{"num_hidden_layers": 16, "vocab_size": 670, "norm_place": "pre", "rope_theta": 1020.0, "qk_norm": true, "bias": "none", "lr_mult_up": 0.848, "beta1": 0.9, "lr_head": 0.00639, "decay_shape": "linear", "final_lr_fraction": 0.0, "max_steps": 8851}
Each number is 128 + 24 x the weight over the matrix's rms, rounded and kept within 0 to 255. Layers, rows and columns count from 0. Numbers have three digits each.

# layer 8 MLP down (transposed), 384x96, rms 0.0614, rows 373-383, columns 0-95
113102152113116148145140143161141113149070109066128137083128126146145134149141151119100144120115129127080113114106116136135106164086175091129135120111102116128113120120156138125131122101139120135122133142118156139130135153145160137112084111145129110133120128134171156122195157155139141150
096168109096173116139133118154112097117132114095160164091138149122139168091135093113147109129123136137138117101099101086153139152096114104074155142110161107157125138115123132142093145116116155136154160173110123108122139134127143080126151147156124102100094120155112101086086134160119121121
131153095147124143084113136130126098134129142155121110137181125113089152171209147113090154144108164107099141122135088160135141128111122128073124108154128093114095137094134170084113147146119166158108137113150119123124142131096112133141129133117142126105131146154122146116098123102140141113
097144160122159121138135084108167136099100137111078113100110124166109108148100144129132102136130131128127098160189110139115139180121124075095152147140151131094147090140108195108135123098084108149127107106139119147090110181105119115119176112116093107116115155165113137144114140134141168155
157136112109137072127123158129131165137125096117147105117158100123136105174126127165097136108104112117099141148139116119131098115106132148090174125105142121151141121093152193170125128142110146153145144069122159108078143112132173153126146120090123104167175178126140126115144148123118120105
128144142107136134101122149114162129104115134124120142112141126117129095140139142103109085144199093139127133129152107102095144138174164088135126099124114154139161123147146125134110094127119086172133175138126133172169111137094111115131175150129122170126127127138143100145107139107106159121
128155152114148128155100141137132160158128137156138165130142123133106159104093156156112112110104118147118126119112081122122137113150162113148131126122124156110117096154149094151135128092102078144081091126101163154116092143134092112108167151106079090132105123152109166116118109123139133173
109109116143096105150158147134100123116117068141101075139093165150126154128101118150135127112112151119130116108135127147135155129110075081135117080104126163114104107146090155146098124106144138086122140105157131143134126163124131126075111133103107136099102130115135097099137134103123153131
131137121168113132162112138120087088140120111162101186119132144083113098129154134117129156137183067111131113114112105121146151131135102119126121092118151119144131152128152155135158110102145153154145121116094150171084149101168124121128088098146135133111178107131119089105164134112111121114
138115130172124141096146172121078105166149141126130113120107123101131154121145135119125114151153151129093110107114075146171103113132117122119154143115136128128120096136106119127139106131073107119174096084153123123105144144121100156134135154121120145131144117169101105112120107154127083123
119123124128135080097119115117111121114151145111107106149136144150129115108119148133121129116148067155082102119126145104134120167111137088132121149124134110109096090113134105102174121168083140131097130140135152122087154114146153169105134166119161128118114140120181097114125128158118107106
# layer 8 MLP up, 384x96, rms 0.229, rows 374-383, columns 0-95
108146123094135099138143123145108140097127127137097137095094138159145155094130093152127136125145138038102145124136159078117141157103099091144155170111120150144151161103139139110103131144132167123180165184090100101139114132139156117162132166144123160097093106164134146118178123083081132135
115124126124102125129131102131099100127166147133120098144121129115177157164168149127094106149139136102115156092147117159128103102142115172122131090104165121127120139122129129102130154115130165127125143112113115125120111103156079155126124121087079096140129102121185139164157097107118112125
132094131127132118146102140126144144098127137161102167130109119102066102097081106122138135118177118089100080133146133120124160157134087118155121146119109174104135157114129167128105132107153157149088119156133111112129137121149104122149134126147130121117099172148107172121132139088081151121
142102160112125142098135125134110165156080181146158106147155127111129128139142125127133149135089134096121121176136167200161130117135171149125174146115105146153137125109130162180137084161150147106137111128118128093128152122162170163137103096122136133103147146154145099145113106120167176156
178108151101100136098147161140109116137102126144103145080138091192143143153149150142153130119139084133152133122154119088140102150109124144148127126141135132120153133122150114127121105151132131114118116130111144103137129107133159133106152106108130109112160108107133129128136181150078134138
176142142106128079116153139112117138158065142114121152117125140107137144104120122088111117115097153127103141114153161141118104106131135116151081091121143178193149127155108140094105159136131124147104109158117112149081140096122127150119128163124121093148087124122150163146114110094174098158
106162120104147151140110136154160093154096139116080125116099090111074141113157130117147164093147080121130143085122129118147126111134134107158135127141102135134131148114157131135145135135085123148107129123115109129129163112134120156115149124176089128166157140172173130156124105137131132134
087166111152144117120071133134139156149103115147115141141113114155133102108126113103136104133114149101112135100097097165117169137133125140148090132172135157148148123085126143143135125124094144123206139123151140107127087105118110066110134119136175150123138113133153128168155128156116128102
136135128145118158117114138109087159087146142115135116119127121103124141175112131173158135159163157119109133110142105141121142144145092166122147130102173136126126155125137136108125139127158148140125116103111155098118114148118094117145126150147104140151140156114137174124110105147124090110
105121116093145125125124089141152128118143122122063112091166105125124119117137132144130075113106157085159120141130098136095123130132114162166138179174120103142193100106144154151104132104151138143132131122151178150120116135129147152144085108136109141124142100100110166116135140122128136117